From a checkpoint of a small transformer trained on Wikipedia.
Size: width 256, 4 heads of 64.
Training: 279M tokens, 8521 steps.
Each number is 128 + 32 x the weight over its row's rms, rounded and kept within 0 to 255. Layers, rows and columns count from 0. The size above them is the row's rms in percent of the matrix's.

# layer 7 MLP up, 768x256, rms 0.0579, rows 265-313, columns 192-255
size [ 99  98  95  96  99 100  93  97 111 102 104 112 101 100  94 107 101 108  92 101 104 100  96  94  98 100 108  99 105  99  96 110 101 102  98  96 103 101 107  93 101  98  97 106  98  97  98 100 100]
[[150 132 119 130 119 138 166  61 124 109 110 131 152 166 170 101 101 152  81 163  78 119 119 128  60 131 154 145 105  96 108 163 158 170 209 157 127 134 142  86 108 137 109  93 117  68 123  94 104  94 138 146 139  96 191 128  69  68  87 130 128 157 115 136]
 [168 152  84  82 166 170 125 166 131  92 161 150  90 124 133 145 163 119  89 116 128 137 151 114  85 123 141  98 100  88 138  59 151 132 173 154 130 120 103 118 138 158  94 141 124 136 114 205 165 155  88 116  93 128 131 133  63  74 162 109 132  85 137 139]
 [116 127 168  79 163 138  64  86 104 106 194 167 156 164 164 137 132 109 132 148 126 133 148 153 114  95  69  72  76 132 122 185 180 111 126 128 119  94  99 141  77 175 125 140 162 131 150 191 106 116 162 104  63 103 209 156  71 103 150 130 160 108 121 154]
 [158 150 120  93 100 160  87 128 149  95 126 121  41  81 137 155 129 110 157 134  93 130 157 171  51 130 103  88 154 134 114 125 196  88 158 135 103 146 126 156 143  96 141  99 137 148 178 170 154 101 112 119  92 125  95  87 138 114 123 155 123 135 163 108]
 [ 91 155 117 107 201 205 168  79 187 177  92 176  85 104  87 135  62 123 147 112 116 167 124  95 134 114 136 121  99  63 109 142 120 155  82 124 168 112  99 125 142 110  90 139 120 141 137 114  82 100 156  97 114 166 117 241 160 242 129 170 113  93 118 142]
 [156 133  89  85 151 115 112 144 116 121 175 150 115 120 170 113 155  83 161 113  95  69 100 130 121 116 123  91 212 168 177 108 212 174 152 159 156  86 105 127 115 180 143 157 104 128 159 126 118  86 146 140 115 101  87 113 134  95  91 157  56 127 177 171]
 [132 123  86 118 218 107 106 112 178  72 155 146 123 168 104  79 138 110  69 111  87  87  73 183  96 207 158 121 118  64  76  91 124 224 149 117 133  87 116  87 121 113  92 122 129 151 119 196 128 131 110 100 115  68 164 159 121 114 149 133  32 132 112 126]
 [100 163  77 134 173  99 133 110 159 173 129 148 153 168 166 198 149 121 112 149 171 136 135 166 178 115 119 100 144 107 153 117 146 163  71  97 142 166 115 133  96 141 120  60 165 124 149 133 108 138 167  69 166 156 124 177 118 161 192  87 158  96 151  90]
 [132 155 174 118 111  20 101 132 161 112 112 157 149 118 121 102 136  80 143 126  94  93 101 134 131  64  82 137  85 141 199 139  89 135 164 150  97 157 103  69 139 171 111 144 134 143 120 104 127  99  78 147 172 112 148 157 148 148 139 141 117 164 141 175]
 [124 181 160 112 174  83 132 172 119  84  75 131 107 156 175 185  98 203 116  93  72 113 168  80 155  70 133 131 155 122 127 137 184  86 138 164  90 207  78 138 118 132 124 114 110 131 141 160 128 153 153 210 165  66 111 152 131  83 150 120 151 112 127  87]
 [144 151 113 109 128  74 115 111 137  78 136 156 107  89 142 189  95 166 168 138 135  80 109  97 122  99 181 143 143 124 138 138 138 120 142 108 112 137 108 124  91  98  88 165 124  95 112 133 134 137 143  60 176  73 103 179 140 110 166 111  67 178 129 184]
 [155 170 116 129  92 110 180  73 153 104  78 120 110  66 115 164 115 137 108 152 151  95  99 127 182 126 127 148 171 149 135 128 162 106 105 144 133 170 121 106 105 123 131 123 115 155 110 110 147 112 174  97 123 105  92 100  32 126 129 145  79 109 109 165]
 [123 130 147 165 121 129 180  99 167  58 189 164 110 108 127 148 126 165 196 131  78 115  96 121 162  95  92 120 107 160  90 151 149 159 147  72 120  88 115 127 121 161 178 151 126 112 161 145 120 130 196 212 118  85 122 108 155 137  86 115 107  74 177 116]
 [115 154 119  89  90 124 130 125 151  71  97 137 160 111 131 133 180 156 124 151 100 136  73 147 108 146  97 113 127 142 144  67 153  92 138  47  42 139  99 169 132 102 149 127 111 173 131 205 127 166 160  90 122 120 146 153 115 116 123 131 138  92  92 138]
 [141 167 122  88 158 134 122  88 172 111  70 138 146 134 163 167 201 181 109 117 138 104 116 124 150 158 152 121  86 199 121  96 100 166  95 156  91 155 127 139  92 142  73  95 165 146 136  69 148 134 149  73  58 128 148 131 136 112 122 146 164 163 133 107]
 [217 124 115 145 119 100 163  97 123  88 113 173 136 139  99 129 194 122 101 132 119  78  67 155 122  96 151 143  88 146 191 140 138 107 122  87 102 148  97 147 177  95  77 157 111 111 126 129 171 186  73 133  84 158 148  95 165 123 236 170 100 168 109 164]
 [147 139 162 110 131  85 141 148 164 128 166 111 165 132  81 185  96 138 124 156 124 106 106 182 127 109 137  85 137 157 134  77 130 120 122 101 116 220 127 140 104 180 117  86  90 105 138 168 105 125 144 139 151 166 111  98 102 112 182 146 137 114 127 101]
 [120 138 127 157 155 168 168 131 132 131 135 174 112 127 134 169 145 142 186 104  81  95 107 111  95  99 126 119  95 154 128 159 193 152  97 164 104  95 132 150 117 131 116 116  96 108 130 133 134  42 123 125 116  94 163 207 127  96  90 170 117  92  66 159]
 [153 140 125 103 119 116  90  99 180 170 144 166  83 154 182 115 151 153 176  77  71 134  86 155 120 124 106 153  77 160 104 136  79 137 164 110 152 128 118 160 154 103 146 151  95 111 106 134 149  79 153  91 121  72 120  98  97 131 123 182 103 175 169 121]
 [122 126 143 116 148  99 104 136 187 152  89 139  47 147 154 133 162  66 121 103 133  80  83 116 132 161 191  87 103  53 126 146 105 104  32 138 125 139 129 178  67  68 144 105 160 117  47 150 197  75 147 101 100 136 165 133 108 200 127 164  64 147 143 128]
 [119 166 166 114 149 107 161  90 135 149 105 130 140 174  72 133  86 135 100 115  99 101  81 130 144 122 176 138 139 176  89  61  97 148 162 124  72 171 143  60 107  89 163 136 102 126 118 123 140 143 139 198 157 117 121 143  94 129 125 165 109 147 203 147]
 [225 152 154 104 122 187 138 120 127 125 197 127  66 131 145 109 174 119 109 102 138 140 125  55 144 143 118 120 139 143  71 131 139  78  82 117  89 178 139 180 108 126  78  97  86 148 117 170 113 133 107 154 100 139 116  54 120 111 114 144 107 169 143 102]
 [196 119  86 146 169 144 133 105 164 103 141 122  83 112 113 145 168  61 139 177 135 172  58  87 124  72 124 129  62 147 130 174 153 108  56  95  84 175 106 123 161 126 112 159 131 173 124  96 124 115 172 113 101 163  81 170 170  81 143 156 135  95 149 137]
 [120 171 114 174 132 136 142  89 136 147  80 138 116 114 124  91 158 114 128 102 117  72 174 132 221 116 124 121 105 151 118  72 162 126  61 128 139 160  94 160  10 140 199  46 176  85 110 145  57 139 160 152 132  78  51 140 145 132 187  99 143 118  93 108]
 [151 132 100 134 133 128 121  96 140 130  81 195 119 167 164 132  92 135 157 135 138  96 140 101 127  87 184 102 213  78 192 132 116  95 125  72 121 167 152 117 134 125 146 118 113 160 103 173 141 111 153 178 113 139 119 133 192 154 155  98 107 154 170 213]
 [120 152 165 140 190 144 180  70 124 139 111 113 110 141 130 129  92 111 138 113 136 122 149 103  82 126  75  99 116 122  87 125 122 146 123  97 125 136  96 172 132 172 137  98 175 132 142 117  83  97 137 193 114 100 107 157 134 191  76 218 131 108 166 147]
 [133 142 124  99 220 165 176 129 146 127 128 127 130 141 126 120 127 112  91 105 134  80 114 111 107 129 126 114 144 164  94 101 113 173 125 167 135 169  77 131 181  43  44 201 106 155 114 154  86 153 144  96 154  22 118  60 105  86 179 127  98 147 128 160]
 [131 145 129 111  93 157 147  54 157 100 114 168 106  96 113 130 152 104 130 141 100  47 135 124 119 119 106 100 105 129 146 105 139 124 157  70 164 205 106 161 122 174 134 138  90 105 163 159 123 112 111 116 161 126 121 134  74  95 127 119 126 125 106 113]
 [ 93 130 115 130 110 179 166 178 109  90 114 138 163 114  77 197  84  77 165 178  83 161  94 144 119 153 155 139 106 120  95 155 153 139 114 109  95 182 107 159  81 157  93 132 137  84 161 123 135 116 122 113 144 137 121 168  66 123 132 120  68 189 126 184]
 [104 131  95 151 153 166 154  97 180 115 175 119 153  86 101  85 109 134 155 117 110 104  88 135 122 161 211 150  90  91 135 139 173 188 128 108  90  70 120 133  87 168 163 114  59  84 126 134 128 163 166 163 130  96 178 148 109  52 108 175 152 121 161  88]
 [122 136 116  76 170 123 116  69 157 162  76 161 128 128 212 174 117 165 159 112 145 177 110 138  84 174 140 132 119 133 137 126 141 131 120 118  84 166 128 112  72 145 128 134 149 197  64 138 113 103 173 157 113 115 143 114  92 164 132 108 138 153 169 110]
 [115 151 150 104 135 139 128 103 141  90 132 116 198 148  79 108 127 109 106  82 123 105 113  69 130 126 109 118 122 165 165 155 171 165  76 139 147 116  85 102 151 124  55 163 152 167 115 139  77 111 151 147 118 124 113 126 102 116 178 115 117 165  88 161]
 [140 120  83 128 177  76 119 130 143 130 117 122 143 115  90  84 168  69 136 112  62 115  89 144  89 107 127  97  92 119 145 125 159  87 119  83 120 185 128 125  96 132 160 106 160 118 136 210 158 129 138 179 135 101 172 173  94 118 162 149 107 140 171 142]
 [143 155  76  91 172 122 173 150 125 100 143 148  97  97 166 178 130 132  73 126 117 143 131 170  64 187 150 128 157  95 117 119 121 122 147  59 117 173 107 136 130 138 163 177 130 140 104 148 146 123 142 193 132  93 108 119  96 120 132 196  94 111 122 205]
 [134 146  99  96 160 202 168 139 125 132 119 123 125 147 138 172 141 112 171 144 131  94  83 116 124  85 120 168  81 129 137 154 162 101 148 101  91 119 117 122 106 137 101  72 139 120 105 171 128  88 178 175 152 111  88 110 116 172 134  89 125 114 179 208]
 [132 135 120  50 138 144 187 169 129 134  94 186 223 135 166 187 139 188 103 123 110 109 179  99 140 167 122 125  78  90 164  88 161 105 140 147 104 177 111 146 136 171 136 164  81 161 143 130 167  97  82 169 144 122  66  65 173 136 148 154 153 124 170 177]
 [161 130 121 114 192  66 162  92 147  94 120 152  94  78 184 156 122 129 100  89  86 129  94 175 104 106 135 101  81 106 159  85 152 127 153 135 100 129  75 132  30  72  93 161 114 137 181  83 120 135 166 139 141  99 106 109 152 156 137  63 135  96 120  88]
 [158 137 132 140 117 150 175 151 123  77 142 139 161 110 185 166  79 154  99 144 118 136 148  80 123  84 134  95 125 175 107  87 138 192 133 134 136 170 139  98 137 162 153 110 234  66 102  94  86 108 186 152 121  59  96 163 128 168 139  88 117 138 108 107]
 [137 149  76  97 128 195 132  93 143 143 128 140 149 111 153 146 118 133 136 116  85 159  94 188  64 113  88 130 122  92 148  77 152 147 139  79  76 149  83 134 161 110 121 123 104 177 104  90  81 116 145 158 103 127 155 164 108 130 159 121 138 157 142 130]
 [159 125 154 108 130 114 191  58  98 105 183 161 140 146 144 124 123  88  77 154  84 129 102 102 143 157 155  94 100 120 165  97 114 107 109  76 109 115 117 114  78 108 128 170 166  59 163 135 168  88 109  95  99 136 171 126  68 134 115 152 105 116 140  83]
 [ 87 148 172 154 187 107 154  96 169 125 113 154 121  85  49  89 130 195 169 152  93 104 139  77  84 116 165 104 145  77 106 119 220 121 115 185  86 139  80  99 137  84  97 156 180 161 138 116 166 137 148 151 122 136 145 103 107 155 174 122 144 190 138 183]
 [126 139 143  74 159 115 200 111 139 126 151 141 160 165 118 139 142 103  97  93  82 106  69  73  50 157 150 172 129  59 168 184 143  66 148  94 136 126  94 153 138 138 133 152 128 121 100 137 142 105 170 123 130 118 146 109 104 149 146 127 183 171 153  91]
 [113 115 104 121 196 190 181 108 136  80 158 183 102 124 105 111 113 137 121 121  93  96  65 142  84 152 191 140 102  62 126  87 143 176  50  95 159 128 102 184 115  99 147 115 127 118  76 152 120  82 132 127 132 130 115  89 107 114 146 111  88 194 145 132]
 [162 162  53 141 133 117 193 161 165 116 107 116 114 112 172 133 184 144 107 154 147 141  79 132 111 148 132 116 103  83 133 124 121 189 151 133 139 109 141 137 154 167 163 158 151 100  96 144 138 134 112 170 116  99 103 158 168 113 170 185  97 201  78 153]
 [124 144 104  99  92 156 109 143  83 100 119 124  54 180 162  77  95 156 156 139 154 107 117 159 199 124 153 125 117  97 109 177 130 152 106 167  93 107 125 128 168 106 131  88 138 116 123  83 206 128 110 119  94 142 117 107 169 147 172  98 131 126 141 165]
 [118 151 121 139 195 110 166 153 144 138 130 128 152 168 152 127 111 148 129 160 150 150  86 127 145  56 200  75 112  69 133  89 145  89  59 131 121 147  88 130 127 151 153 172 115  99  54 140 142 123 172 109 144  85 149 104 124 112 160 164 149 118  98 151]
 [161  95 118 116 135 130 184 125 238  86  89 135 127 130 115 181 139 121  95 171  82  73  61  62 101 167 158  87 140 107  98  69 112 103 127 149  94 148 121 153 138 139  72  79 117 129 104 109 152  67 151 115  98 165 154  94 105 159 128 156  70 103 133 171]
 [171 129 166  93 189  63 122 100 133 107 158 152 192 125  88 132 174 121 153  85 135 164 137 110 176 114 146  53  61 151 130 122  92 138 189  97 122 161 149 123 144 126  59 202 187  80 100 198 140 113  88  90  90  83 127 104 125 168 163 143  84 132 150  82]
 [152 171 124  77 102 135 111 100 148 147 169 127 112 120 159 131 111 115  64 184 107 112 111 152 106 143 171  82 141 103  88 158 128 112 180 106 134 165 127 140 140 119 103 188 134 177 130 105 155 139 127  61 198  74 179 149 108 101 174  60 126 143 127  46]]